{
  "n_kv_head": 4,
  "head_dim": 32,
  "activation": "squared_relu",
  "norm": "layernorm",
  "positions": "rope",
  "rope_base": 10000.0,
  "attn_scale": 0.177,
  "bias": "none",
  "tie_embeddings": false,
  "weight_decay": 0.0,
  "warmup_steps": 52,
  "final_lr_fraction": 0.0
}
Each number is 500 + 50 x the weight over its row's rms, rounded and kept within 0 to 999. Layers, rows and columns count from 0. Numbers have three digits each. The size before them is the row's rms in percent of the matrix's.

# layer 5 MLP down, 128x512, rms 0.0621, rows 0-42, columns 448-511
101:574440559498594513506504473454541527442477540395528440415520496542535576519493599511572504496513550492504548544405560498543531442581639507508460574426487510456550509521565376518446449534557622
100:566508460409492468501475442548536496529549440475381533481487507534546519498539450495597546518394481488486518449455486587453536572543585467486526453429429453561436539582526476441455469514461519
098:454487522532603592479559415557479513586480464492564640598379518515533440501468582465499423499461511530535459462472553492526567437555531620513432473520527486423408529522573483496527512559482555
100:488497440581563505493565407475467503419566454495394528530531567469535509495492590534492467515451476587452476495520404480452567482495492472454476469487552492504426466488441499468481455465416485
104:556525413544454577563516501470538473602567526519500513500489498530577472471501473377465526464483578535472418490457524627504465457424470479442472444509462531508440435511401483468590489532464526
102:498446439431494463492514573507465505572504529549432512495501483510561514480491482486466433507589485469478543503522577558465516515528524494563490534446467621559521414508540572521513474540411468
095:480563545546470387510596540447547383513437527497588571508455539490561548458555443483473523513483439491459454456533561503530495467579527573469435517544485636562430381532567552473465555558534445
099:585436459488548384535474538456532402496502526455424556470566487534561496473585596471561473487552612530482471430467504439477561511505606478439512454618438471421548620499516487519518437475475636
104:436522512542508550508476458495460570511553481488405425558440505509471488541486403517499538497604496474458565541446450449478499527481451569459507467520488546460446517503392633540575560414447483
098:405534482469481599336503587459437535542632424504523446496477449487403489391487495456484488465483511455573492449497522519502507576555496432558444501414554415533456509489448477586513487451540477
100:514545415491473598536596392510478563476447478419603459515530513517599484504462565505528418506563476508479422384600440442498449438488532533506534626528482510491516530551512498564491501552461465
095:583547436483477550496539441477463550501523560566569465514514545543504454503483489499437528511493456491404539461495559589460540511400424508481512501429472475581520462365450491562559562571587551
102:531493513450591508583564474495543522479493484509466534537486565602597487477492520457563496532548517520514531491539522461523453497506516410536462546471458489462495564584504490442386513492579512
103:579480487410482477490504529554490476498597494430589523501512448593547534469408586465491394504483595531482482433470528534449418543551431440523571432561491554582425449520519436511529445559504429
096:402549389509499497534502428481507510533485499572546541453508552535426531440512514529571482468524531496551551492503551573494435390484483428440592493520505555553516537552475522616535497519591572
096:508453425570511509342438539474457545578524500504431453446489549629481407521427595471498501440533572523508404487442582528551552552562464452580451423537444542506499538487469615522554527509590540
096:497522563534511476519542524537524422425505498418615430448479456526420501506518476505621475549516522451455470495580491452539397475488551461573481596538468541578544499505514556512463420474544550
095:570493503532441523532499509478515531447438520494521459493466424519444421472537439552554509543550434492521509546531505429390456388491491582445458514499585401447541487501486517506407549448475490
099:540520513499420530530536529565520507481474564508549474507555489525468412475490515577493485464484484559537428507524496447503482540473553452376536429403483516603471510521557548424573558527496593
105:550529475426577515567424548487574521548461511497504458408519511430554525520494500520472457538496459492496544449579478451511535465498465505469456567498497513496505483535524551510508535402448460
102:470427438395489514480445432427520498503443483526446466527455481548494556514499459491457681522477474442490463442505512450451532528577441514519453533464480459534545464551567490470508495498441450
103:540412434443492385482419469515531489440468467500403605479477646554498468529486497546504456545442564462566457443531431517536474482533477536533604469487555555487453405485563530348480451440420517
096:567416439547540460453544475408493498486566542537565513542514391566513455467472477561418557476500473553489566523477504505411557480444498479428518568514493490477485445484407367622583560552544484
091:436449539458441528467466497417448457576517452506502578437548511476421485521542524546523579474501445470504567552467495549558453506499455462499469538525456476552551567499526553474349490515504469
088:471569515610510385524462492503441508554549495498516460525540532545478367514562413458539473474484502460533502483517495641532355430553578557605496495563506366585554494461516535490409509492478388
099:539461575591542489561495454592502497461465472476486507489491489474467512576529527516484485621484522470533446458470609508486446621480508454514507469537462441445502494539620576452494536454471506
103:497454543503632466565502507459483485485514527578460459491577495441432538503512474596505493527547503448487484511505440443529488538400489464459517471459461539400485448522519475532531541443527554
100:425558492470578500467506513457506425514515472480515535493484488440468468536529449483505599477531409542465520425591478535546505529368465561545520405416553394512515479513390476590566460401523438
096:423478632431513478579494458554560444441377448542553472517501522503507489430569430520433455514554526474465479477505420542581470453544505501513491496519491526478537523463547482569447519555456538
094:490497497533483535502451495564455453427485474431497510552558457535418598595450518567495527493434490496516519489464508593483526499453562597482508567462535477576498466588415516537484479558467504
102:478482492445532509463529459474460476487544481499511511528485481457485476533499553506595444474516499535467533515483565539512550464560530552455459465479588459514660514506520441594553633489593521
103:470514527527544575492530485485602484477464559570470590428516508486472550401426549572546524486461495561409508496524514415459511484439439556511483428391498489539466586450495486491448514440620462
092:540437522434458425411439494482395521541500434518522478432520515551485528548513607596610499529501516508585455428410462561545441485522446491393467523471523604518541477448488529578549582487527509
099:438434599479385380529550606398510444541567490415479541552490471453453519462503514414470546522402375508496560467414388418581492454408468472488541499437557557457530440638468533481409488545455525
090:515482553494445559447477467527528485516451473598428606465469457535518524473475464423530510480611587542484406447576481503426532459591514475458531534592404522525446440441404416507490445426507444
126:458544442442468505560624574644457496584473458559461491543464479484519517368491519493541503596518467465503408425539509508542452531499476417464551538447462510551472420461470482480453533565553563
100:487456524438499572545426547482513520484536531525478546461422346445555460513458463430487488470524516486563519521469551463512438503432480502430497419534470491410550572563504543523500482544616498
103:553547507487476460433447481600527520526518527493487481432512499473408525534426477495514409526540515438405451547590541615455526510513464612529512528603474514469518508529460543466482568513518509
093:545546464497505527468506519474459521531571465500509515494612436585468480591617492561564566563599470523527487540529494536569500515523433502528488384551486535509461465581475404596548470586495523
097:386486571522462508467527485572493559512552490553533527413461529467513549461475416525504429525494456513491494532558470416480514490460478533486471530465504502514409494527447541491533472389533447
101:591461462458535514592462402429543398453445482365488422521478447512559464560502476481425597545500492464508518480399519499452526545508478531479605497568461507371509501509526459423413479574548497
098:455554486600581548550528504496481574433445466463549517542448391457510502520390474508454523433490561451533524403459474340513528522431511519478488561499423570523524497502551460498521495416567570
104:486492511476535430353460516509363494459464443552500500508483452474533466449504561499521503517447588482460546537477427449458428575500425494468433603506443527543571529413440518482388572437475572